From a checkpoint of a small transformer trained on Wikipedia.
Architecture: learned positions, biases, tied embeddings.
Each number is 200 + 40 x the weight over its row's rms, rounded and kept within 0 to 999. Layers, rows and columns count from 0. The size before them is the row's rms in percent of the matrix's.

# up: layer 20 MLP up, 768x192, rms 0.181, rows 31-66, columns 96-191
# down: layer 20 MLP down (transposed), 768x192, rms 0.198, rows 31-66, columns 96-191
up31,085,206,147,237,209,202,186,227,153,196,188,219,225,215,175,177,202,202,268,210,163,190,167,261,168,188,210,196,229,184,253,221,173,189,213,194,186,180,186,209,201,217,120,194,151,198,279,162,208,125,192,221,245,202,256,199,200,182,192,151,200,202,228,106,147,221,212,195,243,242,190,210,196,336,76,178,231,235,229,195,231,228,193,125,247,134,227,214,198,208,215,185,84,244,198,175,213
down31,074,227,140,163,230,223,212,189,178,276,200,214,227,193,142,211,181,186,147,154,194,204,302,216,146,230,170,245,172,209,171,265,255,160,224,192,256,137,197,199,223,119,208,175,242,217,231,176,217,219,191,254,183,207,135,161,289,151,240,218,199,210,214,235,288,217,224,209,215,197,200,191,234,140,328,223,252,176,104,273,116,161,132,190,189,152,213,207,161,203,195,147,226,233,265,217,162
up32,107,222,265,231,196,212,177,215,235,259,251,172,243,204,202,264,255,196,175,231,168,232,195,159,172,199,188,174,242,208,225,176,106,177,250,198,147,144,261,123,149,138,177,178,175,191,166,150,138,158,207,258,248,179,189,166,172,258,191,252,240,112,277,200,181,222,200,225,217,279,168,162,226,131,271,137,204,237,161,216,109,310,164,269,167,170,209,175,232,226,239,193,204,208,218,172,233
down32,099,209,274,207,236,205,250,237,191,196,112,261,205,192,240,207,198,178,243,189,212,226,157,154,237,211,156,225,205,214,225,184,243,250,213,155,222,174,210,220,137,240,151,216,212,170,166,228,110,196,235,230,142,193,277,221,204,209,173,245,272,282,190,209,143,312,195,165,170,159,202,173,219,218,227,163,207,126,223,223,132,221,198,133,190,183,225,170,209,169,216,222,261,173,228,181,114
up33,104,171,164,187,152,168,189,149,256,215,269,155,170,250,194,167,151,215,171,239,264,108,219,166,213,167,302,178,178,212,279,198,242,138,154,284,200,226,191,218,246,155,201,225,177,207,149,149,154,249,192,182,321,168,175,187,198,148,178,152,209,211,200,215,190,231,257,144,129,201,180,256,197,243,149,228,177,214,141,240,146,293,211,212,193,186,226,204,197,188,205,281,190,275,156,193,187
down33,106,183,177,178,229,222,240,133,251,150,153,215,225,227,201,179,227,205,186,220,254,163,217,99,159,219,172,130,134,161,212,273,156,231,218,173,205,174,254,200,178,235,269,123,206,153,228,166,86,198,214,232,264,205,268,215,217,184,194,182,186,148,222,210,214,202,220,201,200,118,266,110,186,198,228,259,177,171,183,211,163,171,222,159,232,190,119,231,226,178,182,220,175,187,191,181,165
up34,100,172,273,215,242,194,193,172,153,208,225,192,137,196,245,151,196,164,129,198,177,226,197,145,188,227,163,201,162,214,232,206,201,163,70,164,186,217,132,227,191,145,238,260,125,233,189,282,247,226,219,160,172,233,235,169,177,193,176,214,165,236,148,181,145,221,159,221,187,272,199,227,222,175,227,181,204,250,239,155,215,254,217,232,128,217,205,233,211,218,227,127,197,219,194,240,198
down34,099,169,274,155,169,256,209,228,205,255,212,231,219,152,230,195,230,141,164,209,162,149,224,153,141,225,200,228,232,224,227,228,232,206,154,207,185,179,230,187,276,172,213,167,234,152,216,226,122,169,148,267,206,258,184,154,243,208,162,84,192,184,194,235,210,160,161,204,184,167,262,186,130,208,149,173,93,233,183,230,181,240,282,190,212,230,230,180,213,171,261,176,259,164,252,157,241
up35,101,196,167,273,267,194,222,245,220,257,201,156,138,175,242,203,190,198,246,157,115,190,215,191,150,253,208,174,253,182,169,182,258,182,121,183,262,228,209,218,148,187,212,252,184,219,227,266,214,160,253,236,194,291,254,239,179,235,210,186,233,278,203,111,250,157,168,226,186,209,138,210,182,237,208,226,170,199,217,194,209,195,180,218,171,298,225,242,181,259,247,183,216,255,212,155,222
down35,103,148,184,169,180,195,128,240,286,241,99,180,228,216,131,174,194,155,289,184,184,248,191,205,213,187,148,204,177,165,238,143,230,216,184,130,214,197,227,207,234,291,200,186,185,208,192,180,179,197,203,191,154,198,180,227,238,294,207,155,148,186,159,170,244,259,251,197,276,199,189,179,231,195,185,254,200,223,197,156,237,231,155,215,117,250,261,214,172,191,179,181,201,185,221,180,200
up36,109,241,159,183,176,190,193,179,175,193,209,205,244,194,210,200,251,156,211,117,150,144,210,216,206,160,204,181,269,173,302,209,163,238,167,165,173,185,163,320,172,228,221,137,225,258,226,239,161,167,271,160,178,176,248,180,213,197,196,203,284,237,299,185,192,188,208,230,274,121,208,209,183,175,263,212,214,214,228,235,163,210,264,252,237,206,228,219,193,185,163,214,219,223,170,195,146
down36,106,167,157,279,203,236,241,229,242,195,200,173,166,219,210,221,257,136,273,174,80,234,204,154,151,220,210,162,231,173,169,196,215,181,267,204,233,136,249,208,235,130,244,205,211,164,149,97,213,202,202,225,180,184,264,151,214,176,124,149,251,174,128,205,205,151,172,236,196,230,212,243,224,158,233,195,224,237,261,252,210,152,216,255,173,236,181,181,177,251,218,230,156,274,204,158,233
up37,091,196,114,159,140,166,174,228,256,188,190,170,202,180,218,174,124,203,158,201,215,192,243,216,187,265,187,176,254,187,151,146,168,204,207,226,155,272,175,154,251,218,198,163,190,146,232,160,254,189,202,188,206,118,130,204,244,298,195,209,178,199,140,168,212,225,215,217,210,181,200,314,230,273,209,242,146,223,201,135,183,279,269,200,229,182,167,173,188,179,175,166,185,257,128,191,203
down37,099,206,134,222,146,200,235,242,230,207,156,236,217,202,208,210,174,157,190,165,197,200,239,210,199,184,178,223,199,240,251,305,204,145,183,184,150,227,198,165,181,180,241,246,141,165,164,163,276,175,171,166,200,226,207,229,193,219,103,157,206,135,271,198,262,163,154,184,237,260,176,200,226,233,212,223,188,217,219,228,208,205,245,201,180,205,153,189,190,209,167,166,199,174,205,143,150
up38,100,218,229,223,221,179,226,138,201,258,141,228,222,259,227,172,171,158,224,192,265,180,238,178,152,209,197,259,179,178,185,202,189,202,221,147,259,220,90,226,162,267,176,198,150,242,138,208,210,185,212,142,187,157,188,125,171,199,198,184,204,173,177,201,185,227,198,198,215,201,226,226,200,202,157,243,183,187,211,159,165,195,191,213,260,194,237,206,236,140,192,164,148,268,206,169,203
down38,094,172,174,215,191,237,217,213,175,313,268,282,188,197,216,264,225,152,180,166,218,184,199,278,209,144,237,140,263,220,194,203,188,199,190,220,111,185,227,274,220,130,233,294,261,169,203,248,189,163,153,255,247,178,156,203,288,225,131,244,167,166,202,130,269,204,192,199,225,175,222,151,202,208,243,179,66,175,191,144,183,182,187,164,160,173,198,237,188,212,207,180,132,186,209,215,148
up39,094,191,203,153,164,204,220,207,139,253,225,249,252,229,168,233,279,209,200,222,170,162,184,282,179,155,215,202,181,183,239,182,242,167,209,188,226,206,170,232,197,219,214,209,194,226,277,206,216,225,224,215,158,208,238,208,187,200,263,237,246,186,208,210,164,203,224,198,154,260,219,224,79,160,163,142,190,236,260,100,154,303,175,186,203,141,168,251,165,179,181,220,213,164,241,161,139
down39,107,192,181,175,160,146,170,208,170,244,179,130,184,200,211,204,279,187,288,188,170,207,155,239,200,256,190,204,176,209,163,165,199,145,142,166,137,248,204,194,195,154,139,222,234,254,161,260,189,127,190,166,176,205,245,221,217,225,215,166,237,293,214,153,202,119,219,251,211,120,201,189,246,171,237,170,187,182,210,198,186,154,222,133,259,215,183,222,221,217,188,247,236,163,241,204,200
up40,100,197,181,120,231,177,206,217,205,210,259,207,196,244,255,171,166,148,224,177,169,210,180,115,222,175,228,169,256,226,234,188,226,280,254,186,203,240,241,249,174,235,252,196,190,160,192,148,288,182,182,170,200,230,208,219,220,130,228,170,208,202,172,183,100,249,250,280,230,216,176,135,175,177,203,224,226,181,208,174,113,221,169,222,178,263,273,196,242,226,208,201,155,183,236,292,275
down40,099,248,175,187,147,171,190,152,236,200,208,224,192,181,215,211,281,222,253,223,239,162,219,256,241,219,146,167,223,167,233,182,196,128,258,158,168,220,210,177,166,177,214,187,177,270,230,159,167,179,201,188,213,122,197,276,191,259,233,144,255,255,200,104,187,198,227,189,211,130,199,192,166,163,131,158,227,216,237,162,212,146,207,150,178,208,198,182,217,225,198,191,262,251,145,149,211
up41,080,248,141,185,213,158,199,179,185,227,204,134,288,159,212,231,175,143,184,226,258,157,201,202,212,219,268,242,220,138,264,300,132,177,192,164,220,209,168,177,145,197,230,191,207,170,211,174,199,191,188,206,224,256,231,259,212,297,238,187,240,199,168,188,219,262,140,164,249,219,229,211,220,245,218,237,174,211,211,249,217,157,237,202,262,190,249,178,176,146,131,183,202,237,250,194,167
down41,075,170,208,213,246,238,156,272,257,153,207,203,222,205,325,212,221,222,186,176,135,163,254,235,214,154,145,158,180,205,182,314,203,214,177,208,146,200,215,176,208,219,207,211,173,210,184,179,199,172,129,203,243,196,215,119,203,141,242,178,222,232,203,204,235,205,199,200,201,178,199,210,123,204,132,222,178,250,210,197,155,214,211,220,183,185,250,217,203,199,215,97,203,184,211,189,230
up42,114,242,217,151,169,205,200,189,183,276,189,171,209,140,189,211,169,176,216,150,212,204,262,168,215,167,223,125,174,176,163,187,219,171,227,169,154,247,228,209,154,213,166,258,237,205,205,248,208,144,203,254,202,200,209,287,174,187,209,217,152,250,223,228,165,258,133,176,220,138,226,254,205,188,140,176,259,190,229,190,182,217,277,241,195,232,203,137,203,207,201,250,250,150,205,184,184
down42,095,340,240,181,192,226,193,151,213,296,222,109,173,191,208,213,162,169,131,148,184,183,175,181,232,109,187,154,157,191,210,213,189,229,189,244,151,182,255,186,184,219,209,242,184,214,217,228,217,182,248,203,160,297,208,214,180,237,184,228,166,197,235,281,195,224,163,212,219,248,214,189,217,197,189,175,248,221,180,210,194,195,237,307,213,205,170,179,214,112,265,200,272,195,165,232,201
up43,099,236,71,223,168,180,162,231,234,180,184,119,208,187,198,229,229,219,179,209,218,201,197,169,170,202,182,208,219,203,218,181,251,250,243,219,279,207,286,254,245,241,200,230,161,233,240,121,218,180,181,219,225,175,166,206,207,229,222,167,173,106,196,141,200,255,184,100,203,169,174,250,164,227,186,197,204,224,152,189,195,169,238,104,227,198,273,162,161,169,206,205,209,211,226,162,241
down43,098,141,202,219,146,245,210,112,164,183,173,164,125,213,193,282,222,216,240,187,200,169,179,274,129,183,137,232,233,196,298,224,119,202,173,235,204,186,240,202,106,170,269,169,232,144,199,144,223,190,236,174,127,253,223,211,215,198,201,153,204,215,191,185,144,171,238,150,182,205,233,202,212,158,162,193,272,138,165,196,193,192,139,266,117,206,271,165,190,229,139,193,207,221,235,254,186
up44,094,221,222,178,169,283,218,176,195,242,218,253,136,160,193,149,227,230,175,129,177,253,158,198,208,252,216,203,196,213,243,243,162,198,256,217,232,228,219,189,168,214,203,233,199,229,259,273,201,215,180,249,184,194,260,201,241,182,163,218,227,176,207,182,207,186,240,175,179,152,176,223,237,211,184,282,154,231,198,118,228,228,239,198,193,213,212,200,125,191,194,130,171,215,228,193,211
down44,087,153,192,231,206,135,179,273,142,199,181,158,153,262,237,187,226,141,219,197,214,251,262,226,178,187,207,231,186,212,230,248,241,249,230,239,180,181,212,262,241,267,179,217,202,231,191,157,156,191,153,195,223,267,220,226,172,236,157,176,268,174,190,224,244,286,167,124,176,190,174,221,215,184,219,230,174,167,193,248,211,245,203,258,202,179,174,257,209,169,203,182,120,180,221,171,239
up45,098,238,147,223,281,138,230,240,208,185,211,208,182,204,229,161,201,196,197,241,162,218,119,167,139,187,256,210,220,207,224,183,267,192,213,297,129,142,238,230,233,240,179,221,217,186,181,194,209,160,286,141,185,213,195,230,267,232,301,166,157,153,177,166,158,224,158,189,165,194,248,177,186,250,309,176,180,269,201,189,242,239,301,198,196,204,145,242,205,143,167,203,194,130,176,206,201
down45,098,287,276,185,235,147,190,231,243,208,262,266,164,172,116,202,245,225,169,178,213,149,247,161,197,172,155,166,202,141,212,258,253,155,202,217,181,254,187,235,134,190,180,251,190,139,271,209,179,249,195,188,215,115,185,231,190,166,146,242,240,233,224,232,194,171,251,291,287,158,203,200,279,170,171,223,203,127,159,190,185,225,141,209,160,210,153,188,284,210,195,175,216,204,197,253,125
up46,106,216,193,161,235,215,192,185,172,227,194,226,168,140,184,195,181,172,247,133,207,229,225,208,244,220,176,264,142,114,278,173,145,197,180,151,233,205,250,150,212,164,217,186,174,168,171,171,172,205,263,238,162,279,222,144,205,135,218,280,199,180,208,241,144,284,264,195,160,181,202,201,181,292,213,252,178,162,206,226,161,186,231,165,167,175,168,265,142,266,122,170,189,225,207,153,185
down46,107,248,208,290,199,195,203,258,212,199,206,160,117,182,228,199,202,205,162,213,139,165,191,180,207,245,213,175,146,165,183,225,92,196,168,187,140,177,233,173,235,139,156,235,253,157,222,209,225,192,225,239,181,247,192,196,222,186,219,232,214,179,231,230,239,188,230,220,137,188,237,224,320,193,224,171,183,146,175,138,118,217,226,231,222,243,204,254,228,202,202,243,240,145,226,250,245
up47,105,204,74,177,219,182,191,290,234,221,168,194,179,218,200,232,161,123,235,223,203,171,210,258,181,169,176,231,208,171,189,164,290,194,162,175,206,300,232,238,123,171,246,217,259,236,281,242,130,167,221,214,144,262,134,124,232,160,221,186,222,117,104,235,214,157,154,155,148,206,225,180,120,245,229,221,296,218,201,249,283,195,209,176,258,132,160,211,215,184,185,206,234,149,203,224,164
down47,110,205,185,156,141,155,104,191,189,187,157,231,241,201,141,198,206,192,236,265,203,145,204,239,213,195,254,168,203,213,233,132,172,183,179,251,198,198,202,186,176,208,187,244,215,248,186,221,239,255,145,201,166,170,140,170,194,202,208,177,157,195,242,183,180,147,237,180,135,154,290,259,183,272,211,204,245,217,182,222,216,250,212,242,193,107,215,149,201,228,206,254,256,137,186,177,95
up48,101,216,254,174,217,227,140,206,182,224,260,180,205,186,250,194,205,228,168,173,199,139,192,130,208,195,57,204,157,157,162,218,156,252,168,200,194,184,161,250,203,256,215,261,173,152,217,197,213,170,243,274,233,180,122,257,272,207,133,197,170,215,151,179,197,96,196,176,176,239,229,199,182,237,179,217,190,265,170,178,192,221,224,262,217,119,251,157,164,223,211,169,232,178,274,257,199
down48,101,208,179,189,223,161,166,135,128,217,216,196,256,180,241,104,93,205,174,206,191,178,170,259,223,221,205,159,183,120,210,348,191,208,212,241,191,174,264,224,240,221,138,203,215,248,206,128,176,212,245,175,207,256,204,165,180,295,221,211,204,194,184,215,290,198,188,193,177,215,169,185,95,189,166,245,183,177,226,177,181,117,175,197,192,176,107,211,195,178,219,214,204,139,213,206,223
up49,102,194,174,191,257,253,228,198,132,234,179,226,208,231,170,141,232,242,266,184,197,138,181,227,121,206,154,172,186,253,189,207,244,216,181,186,171,191,178,184,165,163,171,234,218,290,163,180,215,181,190,170,204,142,226,190,154,233,245,245,214,213,236,218,147,222,218,153,160,257,163,126,192,264,223,212,201,271,209,257,208,180,138,251,220,198,200,176,243,107,201,194,218,224,191,192,215
down49,090,265,133,157,215,146,233,195,183,182,165,179,258,228,211,246,171,155,168,179,199,216,219,158,138,211,185,203,165,246,182,146,191,254,170,144,242,153,200,152,183,178,268,197,149,188,193,223,242,224,259,211,162,295,205,261,202,161,227,201,186,189,172,221,185,223,201,265,159,208,288,217,200,246,194,116,130,187,212,193,232,135,299,186,187,173,253,217,142,231,157,132,187,229,215,175,185
up50,088,288,242,220,206,275,170,228,203,207,167,254,240,264,221,174,154,207,163,162,226,197,189,235,176,216,203,216,279,141,136,264,196,211,158,201,246,148,213,115,159,188,186,155,166,170,202,269,217,165,244,196,210,170,297,136,192,224,197,68,260,201,174,196,180,213,190,155,300,229,144,184,131,208,196,221,159,198,221,221,163,200,181,226,211,275,196,204,197,232,213,184,206,190,249,192,148
down50,095,184,288,180,222,234,241,190,284,227,209,146,199,185,215,231,233,240,209,188,165,166,169,214,187,216,225,282,156,283,221,305,193,136,195,191,245,195,236,206,250,170,172,149,260,184,215,198,236,133,186,215,256,159,195,103,230,183,179,205,224,175,189,144,235,182,170,216,148,188,241,168,165,215,200,153,224,161,242,192,231,183,184,168,212,262,105,214,153,142,168,244,208,218,111,197,310
up51,101,173,100,168,260,222,173,237,180,267,225,182,199,228,231,203,233,132,286,251,206,212,229,230,200,163,222,226,219,181,183,238,218,183,218,200,159,89,189,192,171,238,207,177,186,240,128,130,148,295,235,199,269,277,234,173,144,179,210,279,155,185,250,216,111,183,189,249,141,169,233,221,228,225,207,226,164,214,261,234,153,190,216,235,211,177,213,200,253,187,177,197,189,239,190,208,170
down51,099,274,297,219,157,231,183,192,168,142,155,197,171,203,214,249,212,222,157,171,167,200,219,270,205,198,177,149,186,272,225,251,136,158,150,246,176,283,204,190,255,248,174,181,141,119,136,200,207,203,189,191,242,191,134,261,202,253,212,179,198,182,198,196,152,200,176,202,186,143,261,208,209,162,182,268,223,249,251,251,143,245,179,196,217,190,133,222,181,202,202,204,202,215,170,152,195
up52,100,172,200,226,274,261,174,203,260,151,197,272,259,225,182,159,209,225,169,115,230,152,195,256,195,184,207,163,247,156,205,178,158,240,232,230,269,242,178,129,196,192,205,206,204,245,224,207,215,115,255,168,174,227,228,193,337,233,204,207,158,169,207,205,158,267,163,232,242,133,176,203,132,224,232,163,195,233,236,233,125,202,213,236,223,234,258,208,197,160,94,238,134,149,193,207,196
down52,103,296,230,206,218,221,177,178,150,165,219,153,166,248,158,111,178,273,188,156,214,138,153,165,173,148,198,166,260,181,209,271,243,166,220,187,231,139,153,216,242,185,164,188,162,129,275,167,160,176,253,155,213,138,205,245,157,188,177,189,191,165,221,226,152,225,164,179,140,223,226,244,145,214,225,247,193,215,244,213,228,138,206,140,190,174,194,203,253,179,213,198,261,233,266,205,256
up53,101,236,272,205,126,202,146,179,205,228,150,226,220,200,185,212,178,204,152,204,222,157,264,285,210,218,237,158,168,196,240,192,242,230,193,167,132,163,158,170,209,210,260,219,180,161,109,264,150,210,258,176,247,153,175,119,242,177,179,225,145,163,156,245,207,217,177,158,113,205,190,236,143,233,172,197,190,233,199,272,263,216,196,203,165,152,208,216,194,222,178,246,197,257,173,135,120
down53,090,218,71,179,166,296,136,242,173,207,192,182,189,183,272,234,157,212,223,220,124,202,121,175,183,221,247,185,262,243,181,208,215,158,238,232,192,183,217,269,213,156,205,207,113,228,245,196,171,189,218,216,193,212,259,253,158,171,226,222,120,274,168,209,208,227,219,173,171,194,253,219,235,188,245,233,213,198,265,177,77,271,206,212,195,121,218,206,199,262,222,159,195,217,213,208,242
up54,101,170,161,166,233,163,168,130,205,180,269,176,204,172,167,181,193,173,248,184,192,190,200,210,280,158,240,220,270,223,227,150,199,205,212,182,186,266,178,223,250,259,194,204,189,198,197,167,121,142,248,264,160,213,288,76,153,187,254,255,190,189,142,154,235,233,207,157,121,194,149,223,134,164,236,184,209,165,167,176,171,188,300,232,240,171,209,228,190,223,200,123,176,178,278,244,179
down54,104,134,165,181,248,254,180,252,214,140,229,213,235,268,220,225,253,206,178,159,146,184,166,232,219,170,156,168,202,241,227,128,215,121,178,212,110,167,197,193,226,222,216,284,208,214,165,248,232,191,143,166,153,155,166,225,197,244,285,185,241,190,219,262,179,203,153,168,285,182,196,198,135,178,193,186,209,227,145,221,264,265,203,260,187,207,251,181,185,158,236,283,257,246,148,234,256
up55,100,205,170,226,239,197,230,249,170,189,144,182,234,184,183,178,173,178,216,169,240,130,134,288,163,223,188,150,164,206,225,148,171,279,203,123,239,177,94,184,236,190,224,185,205,207,234,106,256,255,242,317,153,274,183,178,187,204,205,243,239,200,248,200,265,150,112,239,202,184,210,277,170,289,201,172,143,197,207,230,226,220,197,188,249,222,203,311,212,250,211,206,205,136,198,254,214
down55,108,191,152,209,201,156,230,228,195,222,128,153,208,261,111,160,184,225,198,221,197,254,224,200,255,161,203,122,199,166,192,161,209,240,191,160,186,259,137,281,152,304,149,183,205,230,199,166,206,243,161,204,184,234,205,176,238,272,195,142,157,189,166,219,142,191,195,188,188,153,215,213,202,191,262,228,141,173,179,168,186,122,205,228,275,152,265,259,158,213,196,159,254,117,194,162,87
up56,093,224,164,183,166,180,182,198,213,244,249,192,138,188,251,163,187,127,174,220,203,225,295,221,148,221,215,222,218,163,154,224,232,189,167,180,66,189,245,153,201,174,164,179,192,251,174,64,227,189,232,110,178,174,192,269,149,222,252,150,183,211,188,232,129,192,178,190,186,165,186,195,238,211,178,163,201,157,227,192,203,174,205,210,229,148,226,168,215,215,191,211,166,187,246,271,221
down56,090,187,229,144,219,198,247,183,187,253,165,183,226,191,236,196,206,188,216,179,196,200,77,187,255,149,247,213,109,251,134,205,185,200,155,194,215,228,207,187,209,214,218,140,193,137,199,234,200,163,172,297,211,216,253,159,163,184,119,178,137,172,225,177,238,163,191,233,195,170,190,198,198,192,164,204,206,225,201,243,224,199,268,149,177,255,163,299,231,276,258,241,120,215,234,228,198
up57,100,205,243,131,175,185,185,264,181,240,207,234,175,163,214,249,187,162,219,127,156,226,267,204,202,211,236,149,193,209,221,172,168,229,156,203,174,166,269,136,181,160,173,140,148,182,238,234,198,210,163,175,154,100,178,215,216,183,269,202,184,186,213,75,255,234,155,266,164,176,189,207,188,279,250,158,205,191,206,236,200,234,213,154,197,250,185,213,234,206,156,161,193,183,209,225,227
down57,104,254,156,237,183,199,193,76,179,201,214,146,163,263,195,130,210,211,219,210,281,258,224,158,188,206,211,183,178,226,138,212,224,201,198,221,195,180,195,235,221,192,204,127,143,240,153,149,183,327,297,219,262,150,226,234,206,147,139,199,254,191,267,190,229,241,163,214,183,230,201,193,174,240,218,249,194,165,167,187,171,180,143,211,147,169,258,219,172,187,225,191,151,155,245,255,182
up58,108,204,159,276,103,199,213,164,192,193,207,166,238,208,258,204,167,163,210,156,153,178,193,132,256,243,176,176,197,183,216,206,177,170,176,231,234,145,171,225,226,251,249,193,224,196,219,174,214,152,148,223,230,181,252,172,119,265,170,198,134,249,208,150,249,142,211,223,243,192,215,234,202,164,173,130,155,202,160,133,185,191,249,218,283,208,266,282,178,142,213,214,249,151,213,303,197
down58,103,159,255,177,171,228,189,213,182,123,315,203,200,227,257,200,200,175,156,295,192,221,218,245,138,246,248,193,237,216,136,196,124,230,184,188,240,189,164,141,239,216,162,205,183,198,210,200,230,195,134,214,192,196,187,247,217,209,215,160,167,197,179,121,203,234,199,219,205,240,182,218,229,208,194,184,174,234,146,166,225,195,128,243,215,141,356,173,242,143,234,169,171,254,205,186,252
up59,099,196,226,219,275,127,249,269,185,211,144,264,170,239,181,199,260,118,170,217,221,203,204,167,176,217,251,168,155,200,203,174,191,183,137,187,221,210,132,258,250,241,203,231,132,212,201,173,190,226,230,179,127,261,225,255,108,156,218,224,225,203,173,249,188,251,160,239,96,229,147,111,192,220,227,184,173,163,176,193,175,264,148,142,238,196,201,253,207,132,175,174,231,220,241,165,206
down59,090,136,209,234,156,175,216,166,171,163,166,227,214,172,160,135,225,97,113,179,233,155,198,125,144,192,175,224,258,172,237,264,203,249,199,198,222,152,255,169,139,185,216,164,213,267,233,270,197,242,214,253,226,192,200,192,189,157,183,150,189,221,223,191,252,225,236,192,126,146,134,242,251,218,183,153,141,225,221,181,226,181,264,289,187,164,191,188,257,239,248,171,164,250,213,195,225
up60,102,186,246,240,246,212,215,211,162,206,261,244,202,203,202,241,293,195,161,250,202,231,198,198,221,225,212,221,179,154,190,195,197,110,212,144,198,178,241,111,185,223,163,210,155,173,189,217,184,203,277,236,152,168,193,173,115,233,182,243,176,200,198,244,219,194,223,220,209,128,196,141,211,266,244,195,221,265,214,225,181,216,222,225,222,152,216,196,219,121,166,217,296,117,215,183,202
down60,105,201,243,164,217,257,164,117,220,157,145,160,197,177,251,275,203,207,157,177,196,248,198,166,206,210,203,157,212,259,135,206,271,225,220,228,184,181,284,207,214,137,220,177,142,149,204,158,260,175,234,280,261,202,171,217,204,204,243,171,177,123,148,240,194,176,153,147,209,229,236,200,187,175,188,207,164,195,181,291,258,236,172,183,196,253,224,159,228,298,192,215,178,283,115,256,287
up61,104,121,216,303,178,116,191,239,166,209,88,183,215,180,212,252,262,122,235,268,167,197,223,188,148,268,213,155,208,214,162,280,228,178,183,190,165,203,173,169,166,204,200,198,150,220,214,151,243,190,232,238,205,190,212,249,255,236,239,181,180,179,176,183,144,240,190,191,183,162,211,157,144,201,202,197,172,168,217,226,190,257,185,139,222,128,233,187,199,201,181,159,276,127,259,187,241
down61,075,190,281,243,244,156,232,229,189,208,141,202,218,196,196,291,257,150,219,264,218,253,189,166,201,186,169,214,254,214,230,359,190,271,178,214,165,148,236,170,200,235,213,243,185,238,264,235,199,234,206,208,263,203,285,174,228,179,244,216,204,138,258,215,156,226,302,249,209,264,218,175,210,223,284,246,179,209,190,254,212,181,189,153,234,140,203,234,222,190,258,174,210,217,287,199,214
up62,105,199,189,141,114,116,125,256,234,221,195,115,227,221,219,250,178,114,265,241,139,166,120,209,308,190,185,142,259,238,211,207,204,172,211,162,238,256,285,241,187,173,259,157,135,213,213,139,238,183,247,253,225,170,184,176,184,188,190,223,174,217,142,232,173,161,215,190,109,186,179,226,194,228,171,122,229,293,199,199,195,209,203,226,193,147,195,249,159,217,186,197,167,213,201,159,231
down62,101,228,227,245,181,266,167,157,187,188,236,163,227,181,114,183,136,173,239,224,159,186,213,167,188,257,223,205,169,171,159,284,191,270,284,228,148,154,181,244,191,223,191,237,217,125,320,215,216,237,160,185,212,192,295,231,212,177,222,186,224,233,141,241,239,216,150,262,180,169,189,211,311,119,212,217,233,171,205,183,209,171,184,237,224,238,212,132,174,249,116,223,144,188,199,256,223
up63,102,275,277,226,307,263,166,152,190,268,196,135,166,194,184,213,162,132,202,252,134,143,233,223,195,207,268,189,227,222,239,177,117,161,240,197,215,170,228,209,223,234,191,161,201,178,177,208,172,214,234,137,199,168,169,223,147,169,162,134,174,127,158,240,223,198,201,184,184,255,192,212,218,245,220,175,170,121,191,225,236,171,136,204,207,107,207,231,209,196,207,163,211,213,209,171,177
down63,101,196,195,195,247,178,151,248,238,139,204,202,194,181,231,221,151,118,187,278,225,187,242,190,232,196,188,187,163,240,202,57,257,205,215,252,174,237,185,238,143,191,174,158,218,133,246,252,253,209,191,255,219,200,211,147,230,201,217,280,178,257,221,209,235,199,271,180,226,180,203,231,157,180,242,230,148,158,153,188,199,157,202,185,184,237,254,263,178,201,219,268,204,220,251,189,139
up64,107,142,173,235,198,171,214,145,237,234,153,229,230,231,172,155,216,180,287,196,178,205,254,215,158,187,205,185,279,112,270,161,214,107,166,171,176,214,204,226,182,184,223,197,255,196,161,225,248,171,298,170,224,132,181,180,230,155,257,286,201,193,161,254,208,170,205,198,225,250,129,186,206,172,226,233,136,238,194,220,250,282,234,300,252,269,192,189,206,204,116,236,185,164,134,217,195
down64,110,212,211,183,132,196,183,143,151,191,215,188,267,211,131,171,240,177,267,184,195,147,205,260,188,178,238,199,161,182,215,165,249,131,164,289,178,242,155,157,248,135,186,200,195,322,243,146,230,219,271,134,211,266,234,230,278,200,219,194,177,151,184,248,231,156,173,140,231,227,181,198,236,133,201,258,215,209,227,208,230,249,188,186,283,183,208,239,163,242,229,219,190,162,178,193,178
up65,099,216,255,224,274,182,250,196,165,229,137,190,257,222,275,270,170,213,159,115,215,220,159,203,253,188,147,159,194,187,234,217,215,178,187,210,228,126,238,242,246,145,225,188,200,191,231,221,190,208,167,239,177,145,238,243,235,228,229,176,210,192,224,191,218,218,104,253,165,179,215,178,246,187,206,167,166,192,130,192,205,292,171,181,233,242,251,139,122,214,215,171,175,263,250,187,163
down65,109,191,158,275,206,233,235,193,200,248,185,206,253,201,244,261,243,192,164,205,286,190,207,200,191,218,133,239,176,130,126,171,181,186,253,227,155,200,188,277,208,258,229,271,201,219,255,204,213,200,186,205,158,236,193,203,231,211,221,267,190,179,242,184,179,190,137,208,205,213,153,185,224,193,197,244,346,254,144,174,240,108,215,216,160,208,188,264,211,101,202,237,229,246,184,243,245
up66,097,187,171,200,230,144,137,259,135,212,186,191,210,251,252,220,160,250,209,222,173,217,160,163,275,169,177,198,222,239,209,188,210,206,245,228,177,237,145,191,150,185,236,194,189,190,215,174,140,153,259,188,248,195,182,138,175,165,200,228,252,210,175,244,224,218,230,271,215,159,172,185,246,173,175,189,198,242,209,166,203,173,229,192,166,146,178,222,224,146,211,119,226,153,186,193,204
down66,100,186,194,169,216,201,202,243,211,264,195,194,216,196,198,216,110,170,176,248,200,238,192,224,153,192,140,169,222,218,199,215,208,157,211,188,268,198,209,210,155,283,142,217,209,171,202,116,193,184,123,176,149,233,147,215,201,220,205,147,238,136,141,161,253,225,240,255,161,258,166,283,221,192,173,208,210,172,120,220,214,246,182,205,157,196,168,224,209,202,173,172,217,187,264,167,255